python train.py --d_mlp=2048 --parallel_block=false --init_std_up=0.0156 --weight_decay=0.021 --decay_fraction=1.0 --final_lr_fraction=0.05
Each number is 128 + 24 x the weight over the matrix's rms, rounded and kept within 0 to 255. Layers, rows and columns count from 0. Numbers have three digits each.

# o: layer 3 attention output (transposed), 768x768, rms 0.0588, rows 149-217, columns 576-671
# v: layer 3 attention value, 768x768, rms 0.0392, rows 150-218, columns 576-671
o149:108088110163148154119139131087103132085147146077110132107132094143153134177125138068107159149116102101147134131106107118221081152076122139186080132164081099164140137132135108145122102100048046099143153164165146113161128118080081121169134128139149114112100147096156073127122149142093128085
v150:124084097146089100124113133134117131144114144143129151106095153108122165073181111112166157088091117143090089103140129143171113090186118125114120108122078086081134093081113123125159150078157122164127122163127118091106140152135137082114134155121146149131139115122107127151105101145117093134
o150:135129137195120080124110175126103149119084111108141122123114127109117170100139103114097141154089157153119113130169122158164134169139093103095096113114067078128080157116082142130132140103078117146090150128144119143104126150092143057126129150133153136108154142101092132124146080123133077159
v151:129139133138122113146130100073101141146138113135146129133159115130119111107097138103122146124091107180155109143135116121153123167127098106103141139085134167141152143137136104141090133108112162089129144152091140158148161151100179155164125160062159159144144154100117156117094140105094104102
o151:105113142150179142143141144096077151141110079109164121182161129162141089088117108109079091135102134135140130097130098119131113113210100110078174145109153184107155145143117074102092120139151129142123141157128124151115191107138132145129105125112154190131124138100164141127133158128151141117
v152:140097111115159131116094150148125111143101158122123153106188129099126098138157155148154176155148129130119145108105139124117161107098104101082099103140102122120156140085117117125112126113150126110129129168124139116118085158108160145083156075130149123090164108114085114117113081126150139126
o152:120140102111158139105092123160143132143123129144126168091197136138128083125157115140106144192154105128109144142179104128116132117139130104118122149131092122144144160153144101137137138098157153113128144101098110111087117105096161157104155127158163091157138103167088087122074137093157128129
v153:120110174089108132172136123090084096134116135119160119101103109101157145138128102098127134121191123136160146108164169066163129154125102139102196113124063141105155104151133134128132123152140119146118116151107081113115131108185154113063123132101139151079164132138100132148134126085117111117
o153:119079191146113158156124124100132115160123144108101090156101167097118121167148102096145103151192132127143125114167100077156138110117150134140128137131125155081078166160134157141094093160148124150170131136144170115161099124155122060108090102135149155148163117169156151138146166082102125150
v154:123145102157162111157135118112119120150126132163085135106141115137121126105173154152101111107150111158122112127139106161097140164108112105094133142155112157089130141146132167160088096125083106133151072128124142102157075139157128176119120073124119093102135137164130131166120138108106130147
o154:111163120129162099164079143145108150151137100114155137152147151130094167086075170127098107097128133143083136144129093129130118154160090113102159152158139160119142117112142136131097107148143076106160087143109153076188012127117138157147095094124135119063156123095127141148135210120139168156
v155:124129128170129109107134152094129140098148112145146114148150076097128174161115158093095134138137105109159089161154120117124116150115103163153103116124128144137106105167124090129131136161110101142137128107168109101163110088139133105166134117133142127138117111118088132108123115135144063086
o155:152113127155088109121170124151135151141107107106062143140130142090091162115125108136148114089101097089175119158111175117135152128124122122145109149115092176113103121148115121182140125146149110155117138095141122143163127112112151118128158116131162122129117109109082103088083118121111102142
v156:118136135132133119124189157090147115148174145133145141164118095119113150162146166137107122148103131134107151098144102132131150128135129118122111108079115111124150129084156129081145092151141142149140108137105130154132131096115106098096132145136142125059094122147101148122146117105109151097
o156:136125173121190124154145120150131148094139140138141131120092126107142161160178158115157142114131107122106124100163131110126163148145113140143125122112111155090104127124174109102119139123135104095094095102093148177133129117109095098096145146130139074100088161172123100183130118138150132187
v157:122145119126130185128146138105094146098108145163140161123084113153146147094147102123122135063134158118130078102117134173117181151084077102117158116137122128136151073134148135119085157183110112126069137126110151116114152196099160081108123131180133126093123108140133178136144123127125140155
o157:141141141129133119114152116138113140111151142120138132128100139152194141100125134112187122101135173103120123135101117144082153091108119107124113119126146104149155082133132088122142166128105109111109133126121162158117120144114144118081143101115113123150122152138175126155144096164153129121
v158:129161138105108120092119117118120099111159123108107132112117152122091110113123089116152169129136170154083160103144162121160093153111118128126130167125105154157076110122076117127200120108076092142171111167162162111126164106098180068116112153148118169135081151132100149106089150139133145102
o158:126090136109106081107132142165109133170127123091107146115137153146123123123088072065127148124133162115107100117133136127147133110104114146111124142147126148089053133126098153115113088146081108135173133127136157134075153112154167085132157175140091098104054156119148149111086137135119112148
v159:140131151105128135172134118152130126191116148130147062142169104108116174166157152114122145160128170158085151124122141138127132132122128118194067166138105142108140166131097111139163128115046144111150175138141133130146146154125130109143132127166155100140151143121154153100138121120123095130
o159:107185159101128165136141143125131107144111115177113111186158100128116150131146114100147127146122155173134156144148108143146111135131123157172079164114087152125174138160177085086129103124134172151119142101158126109139133146102101144098143122135130096118158124115142146122143117142120103156
v160:122090143137106123161072112114118128113167136123132149152130103114132141127148151143125122089138098117160153099106129133146121098164130142139136101127096145109127106132088151150098138162161130093141149142129136148064131101149153156189162117144115125115142134170096115111134128114141132137
o160:144114152124110080117091075137153121132155093138123187155087138091136143165135156134170135095116106187166117100153138067163135119139122116155134118176098142107122095125139144096122132175117131121149118134148162144077115111109152171181211118150138125100131112181116112117162128135160103142
v161:133130089124132115116094126160111109147152177136097137097106124150114135114092077111131119132120120128151104128135146131121173160107152095131120115129122142116114120120141122171131120110139158163125114157141113168114161105127161098146127085101075194132157135134162138156111144136166167108
o161:161130124126129104190076119135095132124108123071103098116116114157135108105098097122135095072113126148118121116126108104142151137143163078122114095181102135111123140143121157122146101139084136130106142131120085137123151102126098127151113151154135162145106096115147150171095093142111164134
v162:135161148092114096102158089167138108145131090073115188103127081187150137123148127155166100161123123125077109069143111140108095111158133139088138123123119133105154105104156128062058159136100130165091140154123146136105098086106125146113139147115112141133124141114207135127156148088073102112
o162:144122148138127146117159108179166106155141130087104129137128082177133130124133124129120117152122077131091134130148123157113135111151166152150133173131163114123102119099155116115063174106127129132101090084116103148120100097136111188138079114114089113153147144153191130160181140143110125117
v163:117134129120102158179103164116136126148076126152142144110171104150146133128142103095088106158141116130147116093121137118159095127130128114111139083151102144099153110142115098114133138111128161128122201153145133128142143140098139097082148060202125078122148122121155113113116103151151123108
o163:149124085100106163117095167158144115144109091146136131098136149136169126129174158106106096138116156117145161124101117126090161104111115090154121121156119114140099134126116123113144118103122116109120163138110113133116114123124160110091133109126118123129131153150134104103128121152117086126
v164:120134147149091095159106113137102136139096105107158099157167183118105109115130142165131161139143153117098150121100133146151117138097157147121153162116174127119107091117128146152155131138166094123127165106157156158163124141131116074127097137131132140153168153139119152156110182139075090121
o164:147122129123126114108095169161129119150146118171135112063178116110105106147129139140159126141128138130133103072120152123112107111124182121108131154081163110147094153134146119135141080142142115131088193134135122152094103185107141106132095134119111092131147112138158150152151200125102098138
v165:133109136122105143135108131084113106144128121125109119110135134102128155129165110104124171134147136109097116101117120149130089116094113092148136161148127108170123131166128132077121141121115109087107147152166081083127124149117172162131094129101103129105127144139116117162113106115125104151
o165:122065137107119135134095164099106132138147106092095135078124097126140129145132122115163152090104118142137113094099109146143083169114136100115077131102062138175141106114107143126139169138112153105090118128099084087124113166129161099078122051175139155112117079161134093123158112136155146133
v166:159095102107109104133103147092143163134113088144152133100158118093156112116125131105170117114134111143129076161108147105164158119159117096130100164115095124153153121086160122125104117111165136151173107150172113118091109107080144142115194168087094115103128129104172125133136130109131121126
o166:144105158090117109157123130134143151125114138114133125082143147143128125162095112072114090124131113083159103130119101118161179126154111142143126145143111114116122133109148115148153129116144140150162114146156106159112116127175065137122142140122131136119130112177151159122085127100123126097
v167:083102128120139184153150118173079162122146154143105158089109109142132120145127166118157126096094194092150090152143174142143096140123101173142093103120089148143113151127153170143104085123091085154114145079117070147140116079141170175135112128137098057126105140090115169160083090127139129195
o167:082145134126100199158160107133120105101139116175163141119164164149125109128115172105127126114115138097118180109131134174099126100118088137165078128133097156160135173153135158148095128119084091135176105114170140117133102105134161162128103125105114103124157121176104146139128113152167082157
v168:121200146107111150177112142106087153113141115160139123119156136114115122140136124115136150098073126124150104093122135101116125119117103101114124136138070139130161130143115112104110118167117141147122161111062187152104083120111116171098151140080132119102183135145081128175123074175109144153
o168:155138127119137096149140159139132120139166125103158120092125136138105132152097107133118144132149113122143128144120136113116090143137087132086097124118070148130171130144122116114134111126162122176094115154100210111120101160124107122121094165078139148130128102118126174138129075146111107089
v169:091087105097144118112150094128115190129137152130149142105143112127133124146119101116160123156125120130136128100137171161155100114091148137171162141121125149135133154108163155116174158122113165126156106137172130126142124074135069109119104144145158083131154118115135069147168143144119116144
o169:154086138131127162074109088141116130143150108124109148057112074166149144160102118096145194146145145130138115097120189154101107091075138120133111180080141157151123173129176064142120134094136106148165095112112087156131091083104104121135077188094147084147100117126116082122131153119110106149
v170:135142088146124155142168120095099147108146132107113131138116129160150130140118112163091086104121093127112158089123085106118138105137153151084139155119113139111099133161086098088086141132140149127132160144142149164129111152127106154155154121120128157160116134133106154136096109069127160138
o170:114144099148137115133176099141137129143137138093104154105125086170143139151102126142072087111130106164127136109133077097137126144102109150131155136120091152109090132121077080109140112097170145161126110112127135162144098151140169118124146112119168088139138171106125094136122141064102122126
v171:123158141129130156109121107111129104145105137144073123120132119098109120112133125132132138167156141108091151098147121159173077118134131091117110115126110149106119111135116106118142105153175141127100145105153135097155173104145106111142138114111148103124136130132098170111060136151079125120
o171:156146145121144150105130070103147150179120119130091109138149147072113089122133123125124127155172125101114138090153152133113092117165084126155138139143153139115156083158094112096118084121198138122056146140146120091129165143140113140124123156110121107109112126138087133136111174122129115145
v172:115148117135182143107126141141161104157114110146114125150079172147144075078139083155082121124120137142114121196126122105123114063113094137168103116125121146162106122131153148121143149169116125111118146134161116106092095075175120117138113068148124139174119136129144143102066132139174105118
o172:129151115121125144079125132106139116137138098145122094125106125151144139110105158137117167116138117122137170144111143156122110096105139096124143152138176178169183116072119082154105156113064169149080143126117148101140105121163090104077152099127107144182163136151136192148085137159150150157
v173:151115106124154121135109132104140101128160128150136110133102103144111133123126093148114088095132107166141134116149111118139109120121125174148086114084159120163141150097142151106128111112129131128109142148137121105117087152104134167107126113117112168112137125132127136136098124095116127148
o173:141116139126132145132118103119146109132133143128164079133137141189108143145109098085187088150165124133125147149148151154177122068159156186143124092114141083144146134135140174122104135135077132131098132131169115136150112140119154126153112096116124157160128130121113134135105146112155147189
v174:133160127123139133161134150138126160152117121134097122156144137122121099119126121126145138146119084132166118148125122123110156165115145155089130105175079111155124123128096134153146132127141140104130181129097127114136114165098116125100108098107105144134162101146155106129086107134103140109
o174:102129136153122095161118120146126092165124127164095170131119078133123083119120119140138117163083102156112108153110105111102164127135114163113195135114082079122111113124116128139121104161145127156099172132097157111101110160128104139124100145146137108061126116134160084133111126104112103172
v175:113140149101112108072162151129148145107151104127131100147150133132103166164155085102131154134160099163128094184111126165077123126168127106104139184178131137105113069140090089088122112131136178106131094153144120095164143142144091091125107119057155109157118119131200155127124114140141104135
o175:092151176126106084113123120132152123078139069147130120108142132164137144132147114095111130106175096112140140185108141158080150104160152086129150185113134112150142146127160113104155153097111124122129145124104115140129126160131116111144132144105164151102132134109172144125111130098106109164
v176:136104113090134096144094123112173139146123109143144198114126102135133113165094074114084101143088115111114108167099123116163143097107173140068150148117118115141158170131119134112107105085122101070086144135129130187137114117120142123144089133172149079132126146166139100106125147116120126129
o176:137129087129156101170083096125120123139188114081146139093135106112179092138151089090101104122114097138140122122122176110132117134098218185116162151147062151152166129055074118159097090127123093077108124165161118108113117090137136138122147171170135140088131160173130100125094119158154133136
v177:139128160140121114150143112135160159136146121107146171169096159129105103120155097155116112133117139118139158148119130083130168131125127132086112101114106143145120143181146147142136108155124096086162093161168141136110105132160132143152148125121154127093132112133110113150111140170114148104
o177:133147131107098143119176110098136129127130128166134179184105140158118075105083091158149128142139149116108120177150121134138139096111116124101101095086087130155111129141131084108155122133152105140160143144141126134127137107151114116119147123153170112145165144123131108156108114112111173127
v178:139149117158153072127079171159121141166136145142094119127163163128151182156105149117097157127089096129057140091070152121180133119100083091101155132056111144128154116129064162127151091147102074086149110124118104115115183117149141120160169171154136127113137129123123181120087150158099176156
o178:089138126127138086115120116139071153128110115157136125099142063081150159155124147144074162150109122169100114119104149123115142144111147096136108119127128123121161115148078145091127092140117135122152066125169102122132126098145152079119173187138118070138139145102113122119089119163124151123
v179:144116106131123165128141155153152117150149124133111116163165135125127139147150164135141139154115116134123096142163116131121143198122162073134152151169155071147107099108126109136117109118131162119093163134128115103110166104143100132113120139115129094110166149095168177115129135096146149129
o179:099101110092156157098132149113165145161115113118102097106120113101106130161129168105138139133185143167107099135116119161155131170126135105122162144149129115134123082135120124158158093127128094088147147143131128108133144112143127115102131127131103113133158137102130117124104125112111105154
v180:101109140172124110140125118183150119124070142144126121149101103170152132130148105140120145137114089171169098143177124108117113082129140114136134153095168133110181157125130117126159137119080092124132125134160161117106126123128135127115087151158122114102137139091140125141105084134142171161
o180:103150147101116114146074157127204145127107121137118051135149114165131116121158102172173125116128088152119154171171131126127133090136153130158095120132119112078137186154134112151126120135149138144133116094163125129123129127123158069093092133157141155140127096115109105114141139119179142166
v181:150169124126108128156102140168079136137182136170136112092117135131119096147113116129145095091157157134140130096131116123149120105114145098140121110051153172119115142106110133126123143113140130126141129153148106143089148136148148133115093115157138140122110143103122155128137147095096115151
o181:111140107121132155151131156121104122187139167105113122127144175120128122113128127140128130083133130166128107164105149126137124147157097138159131095113118185100106145140156098159087131118164167124141121148102108125129171095184140129109112121128154121101108160080114078144129129120091103136
v182:137080157139159152183132143099162138159104132098154125159141083101129127118106136096138107135141180146109128123129108127133142125107161146109057139157158119114090146146120108122102149149137129098113150171145118156136128091143148120081113135119116111130126129169082174163153150129125136136
o182:169147123108132079160164098161153141147170128089113195130141061081101080171123138077114129171111158138117107146119139097106115133107150148119063139149096124092141126143090136073138088100101173144135147139176100153083102113129127133085118171179112116098127088161130146144156148156105123100
v183:122067093141176128137123118071134110118128138140125123103126119075150133142146112139162116142147152113101132150171122116124102089076134120167133132125153146141158169121151131127154134173093150116108147160124123151115088160126124123129107124134073126108149137179142107152159177099147075070
o183:150082142164171151175110085104118144105116057130108138095085104081156152128071122122124119132170074126085145113156095099134127092144119124132165175161155159144155149127155069136121155158095147117156150136119153147116131143120137108111117154113107112116172135135163090132112119101088097094
v184:133116111148106137162163111140079150141114131111109133148121103119140118154132105123101131130090152134100120110134157123134117155158083170103160171097090132147174135103176160117124097115152162141112145096133064146140167090120124088166143130116145110125128111110177165163149149113125116127
o184:122139122138123153160141159120125164112126079098113121121107107141119156144155093137121127111102159137127129158118157119039119100140088109094161132076086135181187130090101151117082166143116108178091140131109118151119111112105121114127149116108107143124079119110124188162118163130129133106
v185:158112108079143121133159126139118121159106138092126128110118145148155114173106175129152142137145097100160113143143124141164137151111113103093149114139146160155106054143111116152102100094127124113154123167133105118112106133138140134127149106105102149136067121147103134172124161135122104112
o185:117165146095128174167123106149118112142124114089118114138097144123163111104100181148137094175146114101157111172138166127059158132135139126150124099116131165138120090137095165134078140122130160142145111176130133122117130162125136140153130110132102125136121162144137119171106197126162164148
v186:124149114157123132136135152141117153143136150119135106121069154090128173146118151145129075139141159122129161163090131148127115172134127134103129110130076123122116138121137185204082120119126112159134138102098136125116133168106112163137097143128123181095127148127161164134129123108103151116
o186:096109142112151159144159129180111116145188139101179057128109095117173147161137159140128100175167111128116134109131123108105122141177103149105115106151109115108124138127139151190128132079117124122147098117125103104082169150089071201156110135113128116123152128097161158170130147129127119113
v187:149107124160088124173163081130157122131114167099133140115110184168132141113151123153158096123116090088085136112122151140158124166095140126129127128109128124109115138110115140133120106141092135091103137083102128196124136101088140125099163142093090096138123118130149133121111140165170172065
o187:133126148124124110168150061162180106148111115094107075098143100127105143133151106122170130155111088105074110111171124128148149144043130129124113122142148137128150112079095138167114179180160136069128093148116109180114117126116122093122133121159119092142072182140159094103121127139128127101
v188:130107126133108123159140172113148134104133138087108146143100092099172100143114128093092108133158111122153112119147116054127159139114138087121081135140128094108126128140101147144139117112125161170110127122095126145134145133155119142085113119158119131158149151066145159133113101101127161096
o188:128096156128133134122137111082108131073133108086178096151147123173155084160144119127126116116102113121148143121125064103075120146176152161143091133146113141171147094143109154116126140121155141109101126108119135147152129167124126125087112172136171138125150138118112158142129108095093165105
v189:105090117103145167117147160124142109157157129147170133137136104128144089153116126106136127128147138118107068119096159152165081115118168137131122132165127109129082110071154132119163125103130140088091130111141115150108114193124116119110114164108162133141166129160149112131148133083089133112
o189:114079113145103129084132157129143150148131115170178170132086092164159092130096160133133146134125174096067082140110087159131118117127107075134103158146098094145076118118150141150131118117178098111115134118149137160176148125131144137101169105123116101131142145119157142148085133099104135163
v190:100111185162169108122120126125133154105149166129095146107121090166077153113163104077136141153135090092150135124112157114155142119137117136154190159101114119132040110146138130136099135129127099085122148131091130135135132128153137141074132088154126178131126119113150112148121163124152135096
o190:095135140156173075086142109140124124080160171157099164109124105146115157147165119061188140140129127082145152114123124096133122119136156139154125139106133108130060167154076117128071095108103130101108141118139155061147144126140130079079150093166115128153158133050104114176120124099133132137
v191:164145160147142172173096099116054127108090147102147153160116113136128147128155123139124110145165090129131073141094151114117108106150136175135143140105119156067140108125139138094141140102132093127163127122071190148176102142090131122151102162131163165133118156202175147098120145135124126079
o191:104132093159103158149114157134104146141125148126131164207136092127096133148141107112173154131140128155112129147147163112110114105086134144168156147079152151145075136124115135100101130100142132117141142137103121120161117158081135137142109143134109100106130222152183166085135119126110109122
v192:145127089095134139107102135118103145116169088119138172172161112123117108122139121125158166125126186112090134091149136125078115158134076115115105125135101110133156098097140137123124103112104108089116138167139134113137142153154094113131172134139140116149131125122122136108132121101106136159
o192:161150075105115116103140119149120113122158107130159179158137116141116114115121098121114167133149153102076126138157137116092147116160121096125133135123096165150137150138143116135131093110141124111157078118151142139120117156111142158114148151146175114168121097161135145122125138118103140124
v193:126163108134130129144103067110130109119148159165145130126177096139072130142138123120166079100128134121106106096130115154127114096093167140091123146121117120115139145133111147096104130099119106129120108136106122128126103118118132116126131171113127161145132111158149146137160150148135065097
o193:142129148139142125128139066139102125107134156116112126187125130138142119158144098159168160161146122151138154091130190103117137113137131160079106159181144118126133144096163188177151174098134091128171147172097133111140154136110152108112117144118092140103145171105106124148144129130142082133
v194:114110126082149130083127088096125123091122088102101134109125106066121106111086116119157119152125125175131140145088113150147104128099107104119087179099156135106113193133118141178145093103149104092108129157137094093153114100108103134097137136166092120148143153136122151142113167160152098138
o194:171134144138115194133094102116157118111081100136078142140137077110108112145105101089148161109105087099128077178145141153112176124149101126122122160117155121146115165133099148147151095118163133166085136130132062166181195139103112108158082154135098124142095125117107128119126134155115137130
v195:187142090101108088177138179149091129181122133093129162180148064156158136128132136153121111103125118104149089136126084126119086097126177140173141134100129129103149103118119164090144102154142151160103148142125127124118125125192120119127116123088134105138133154112132113113125167191135159128
o195:138141089129101120147115167148107096178138106139130151164139100161128146155143103156152125105123097131194169112130127131111153123148211080125131132123169129106153143095138092092090108140133149164080166148093107099146196122171162121145120138149089126121117146088087123137156158131097123133
v196:129126119085118100111145121095124121120124123144148110133097113130066148115151125090136144172132123123098151132156146135108153150145163105112160119094107193118097092124091158142169122129139116114166151116142092096148149114174147157117145137115124133090097177147072143109138144130132159133
o196:148116142143116129106144109093113133165164112129113133089131131118134151106139106126130194158122132112083136121166144133121147133141167086126110168101151105125105150128159146150140145117157152099147136132131076093121132087137190124146149140167122162093155139144138143116139171116141170107
v197:128136158074121139141126136154132121166126086128094137116142137144115102115131136107168102154073195136127145162145176140102118122083073119155119149084144143133142149119103120159129112151149121163115125111125128151132169125127124122152157167122149112100132107124111142128146141125140147117
o197:133138116125120178080142145099124086132102078124071178149173185124129137141159168110164108090081114136138160166145170150079115092089118142169105124125149134139169143121123115103127110148126130144127117060108108105116167141137130142144155118135110161153175134159104174136153156140119101135
v198:122134098105133142116136154130140112089125155130182112109114115069124130131102143142136153081161190117093073143108150148164054131122120163135190140096055114129157126147147139143111146139097140112104128150098152137125142101115170127154099095167119129126119130132131099176140118116141106104
o198:146109142134130170109122132103196101053126164140160147144101083102119112138103129142142121060139189145147087133125124159134095103126161155137147134134133135145147173157113166141137077124122165138137149137138116163146158094136148135116116079125110115102171111133121120172119111126132151109
v199:154116119145108111078113108149125106099116118160117146117132149124106116192106133143102146120121120099128097135129141110115128115131137094121078121074116093099126125135093108129123100143161171105118107148075146140165171120153096106161119147070065142125187136138130120103112120134135138139
o199:130132161092139117063084178144172114137094156108107122085117197159096097137128071151111117156086142112093126151159142118129103098136145099103113143103139098136121146122119131153097144116116101121151120111098174164100132118149137090109118153105099138120147158131151117109134122117137110143
v200:140097169181092131131124108150116165115147099090132182125128166089124131174106127130089151145136126109134134138129127143146132130109150126080131096135090146140117143131134160120096160134120155136100079108128150140141105106154157129166151121122143145160092127119091152092111129156105138150
o200:149122122142145107147142131105111133140132116141162152100100183098131134128118146147122131135137125109134137129135102132171160161115130141154079065145093143103161154124096127138085178094126140159116092142124126122103093119123200098169195147130135164104131066090136079138145142105091119073
v201:170096156130132116145108128105158107119157139083081137086087124146107142130144112087119120139138147120113126142187122138142140145154135116106118153169133128141146130100143133097113080133119108143184146143174100108114157110119106143085090116149114068131085112115135108158124109149055076114
o201:128096123131138066098123115121105090102105126097134131112071097105131147121105126136168183138118097103056130160190146129078138140084115096154133143152151139099146150101134167151152092124102149174174151116178123104094123136120101099109150113154129130088125103090134165156098073150139096102
v202:116109124158122154142119115126111122086121125146158124104138133097130180151125145134102103097115110100105096144147089125137137106129142105120115139105104092148162105074136132101111116138079076104147173135107142080080160111149095102143153118116165098083099116119096103100112137153184150121
o202:092073164155153089070177148124073142146161110104115136169129132094113156147180144105123093138141081136114095090148118151115153126142135041142107148104126127161110155106157152113106136150132078140124161141128144094149105154132100114160145115128151141120106150160093125104096111170122121138
v203:100151143109107156154118126129084133124111126095141141165130127101130154172125111109113148127124179085127104167156144148119129124112131119180101129096123174122144118140098091167160136136137176170107105139181117102099118116116104117129114117126114120158149126104132160162118107110146120121
o203:099143154128089193136098095134066123146115167108117145177126121158116152134155117115138144079095139094119164128144154127128127146144158134161115141097127175141113117102124084185123134135140184191099112085154120109125149143136136097112175112111146172147126127149144114133104159166147128144
v204:112150114153144122116132118158138130137105114108153117105114119126090145145138102145095130099149113120099185113155149161137125121095092122164141113130139124139142110111131187132104145057138145135145125158087118129172130121166160142091123126159111144127136113129158123161138143158140154177
o204:137134170161138159117165123124115170105155121121136155056161119163155119100132129133127142120118118146077155071124115112175185114124122127162145088110134073117187110109125109121083142112170126104135135146076131105140109138181118088138119166142110116117135129174132125198135110163136111145
v205:132170116096170122143061130085145114178116136102047131114103089121126168169154171119131152129172102113121143128139093114106085137105107097115163164144117141107140121141144161114115225143091114087110100117054159114069122120127152137116154167133120103172110133116107154154124164123137141183
o205:135176125097111184128054143099100116102153153144097098099119119149124174138138193126123142114125130113092137125137107080146119220114135105124157128110133164135089080123055166103121157109066076086097109132116162135089102116096155155099141172106133106146128162117040134122114138122138100127
v206:128156164123128127110105096119118126098112133143138115135139161090138159110117124161095134146113098117125095144117152149092090136144120101167126145142181093138137165104101119113154128131138129107143119064152124070111120126141127112120126134138146102158161110104107125097152091118105114106
o206:109124158125125140126100141165166125118092130143135161126159160139122175120176132123116119112135130152090085134149119107128105139117160122117134134158137087116132131137107152122129143123137099127168124092163125134122165149178132089065131115144115156116141116119110124100151123100111123111
v207:187134134145173091160087189131142141119134113134127159165147127118099131144138163069181132120179097173145112117103112119103130160164150122102142129111108078155091119139111103129108141124107138153100096148151111135112165117108099117120145113146168124131128136102155124115131133121078137148
o207:169109168115113098201145107117119158158147132150169160095140120141147095155154155106150095161117128109144089134130103113112136130109144123159168143155073088112128079133085138135068147137101100139131134143108148126125138100139128153138184118151109139137111149135128142109176116080132118115
v208:115104093092127137103084156122121109143182151111110142099164133134135109122142134150137129151135158114087109168163112139130092150122128102166106148092095078102154145109088112125110143123108109140129130142119132159159155100147142134127120116167090159164094081133151124079141114122132124169
o208:152128100109146118163099153135097155132156088141150150156153088100178133093127104188115109082094151084080097195119124175125051129113113100143119130157130121130181079173107133112157137144103123112190127139197140131173165100110121146117083139164149133183079109153115086119080145109138128181
v209:163142124119111087158129127089098134123144137139138105083085107147079132115111111137112119105169141117093160139126136147162115154123138113164123139176105140111107125105171122138108174138147104108109164100155161121166113134107130106077160080134138141151118078125140139140130110152119153141
o209:148147117124120136127135157068138146144130090190147112099115071180082150126153113098122141103153119123144149128127146149141152149139117137139082139115135103137092136079116118139141152140101092064139116125147143081136128124118154145090146102112156152130085126124123123123103119185139109148
v210:115152131149170136118123141149142114097169112125104112101161146111129104137139179152133113113116119082111128113133150168122158114101112122143097104164147093130101100128126118133120101118092126116109102113109152125100121115116183144075151121122116114123111199155144162111099156155158127123
o210:169153175122128116127124105131081133121138092171102134077133081128129142143093162131132119115134112151113078122136133077113116109095133108158101114139096119118103103140127120124115127112112117139130117101163139126130100120132139120129159091133126109173096183146117144149165106124116143120
v211:165142112120150087100152127141094110133107114141132141153133107160180145092130188107137131159143131170127156167126159084062112146090122129109096106122149156136149143121089101151139095133140172164150145120129125153101134061154103123103138119149104153121122140120127105094089105121124119104
o211:165136161106141131126122117114139081140103130101148156156135098143132166121148148117066167163112134107143158145103130067060133129114098119096121133094140084114138153152071154113097117148118135157136132121119139130114113058171145150127155136111144132086140130158112122111081074150141145146
v212:147133127130159120130092100107157128095121120108101152130101133164111151139126200138118115130123124165077105137108128113113134073132121163124165113116159134089132128107115104121139128140149137139087124149151171122115140168113142114121144108131099159144138086167103092160084112126143127109
o212:125143152142111112140089086155145179103105185169162136089073183140115162152096180146105133096083124100086096136110154114132158125150077165092113091150149151105156142099132135110146135128156105106119136120111164133099087137137115149087145135176131110101146114158156123134113150086150099161
v213:143120093137123124150146126126060115144092124139124150152107092146137127116129160144149136124115102103147115155138118145118070147116138117139103143106121156133158153123084089156150115105097143154143155161142087109138185090143157080166118094163141128112160168131100119113103146118157103155
o213:142091131129170141124090104138089137059073165117135143151124093152102114110146133149141081121135143099121070112112157128103103143113127083144084140116123157082155178111104100196109093106147099150113114121121134142092154089165129105133130096095150128137092140161113153191157117197079143133
v214:133136115115109123108157130131144130127121155137161129125158087162071078116133138067106144111127140087126126098128114118168127106101137082145132089165147146118153168124133121126155133133112136149097151117145130137140156142117106103147153121103098118146111159117145090141109129152131152174
o214:139150093123109101119113107180133112101102156077177147123131116161106095150133088091117138160104149124154154111158127127083123154115151102123132119111145141122128156122155127129169157166124141129105180136117140138154141146081100126135142108148084149095145134150148111137154136087151178165
v215:154098123152157097133123118141103128102132108187087149159110097082116087102150113146108120117123136146141132116124111098123110096140123112115124121131139143114097129128132123112121143111135185129131132138139164119149123179146108112125141125155153109138127173093141148091123085155156138147
o215:143128157104107119126174086160146150113085107089091125080119129116143050082153130166105133139126133187196120169118102110071135103132142146159149092118088151094141115115139092156117156103136138112106093109154190104120095144098084061134132148158156126127105191129126135121136165123123145147
v216:110131123124112082133104139134109084145117177115058132144141099138120107118107125102159132098157091124130115091090141110113113094154095137157163145148138145182131108138166102168097115152131125126152163157134106141116179135129139147105085147163136116146142130178121130124155102125100176097
o216:104117102151128119124134095146136120175150131112074095112126076138170138168148147063156118124126094149150137128103156082120110116163087146075178096115144091134129144106154077147148143176105118092126122161183107119134138086090131158099157141109160146157126132181148080113134119163127154134
v217:135151141144100164152143147113069139163158130164107117098131148155159141149148127131109116137138098109134087169103084135127130108105137143126160116197135092143114099133126113119161123156126114153140128142122153153134137099129132132148126109094164156164088072101047105110107133108142090129
o217:116145115147097160095175158159105121127142148136118103110118143159144182122114127112137118146116068109169123095110118100145169150123143105154141135179105115123118142110131106113161091140097135115133153143114142136130145099092146088141122116107140175138138095105122100073179082135118130138
v218:123104145135171144138121153123153179107140128106111133117087134137142129154101133136148137057156118118132138109114126122156115104126093131143120170121118097177078139116120114125163142147108114155176101167141149137132105154147073122109140076134128200129113120137108095123133120099105107100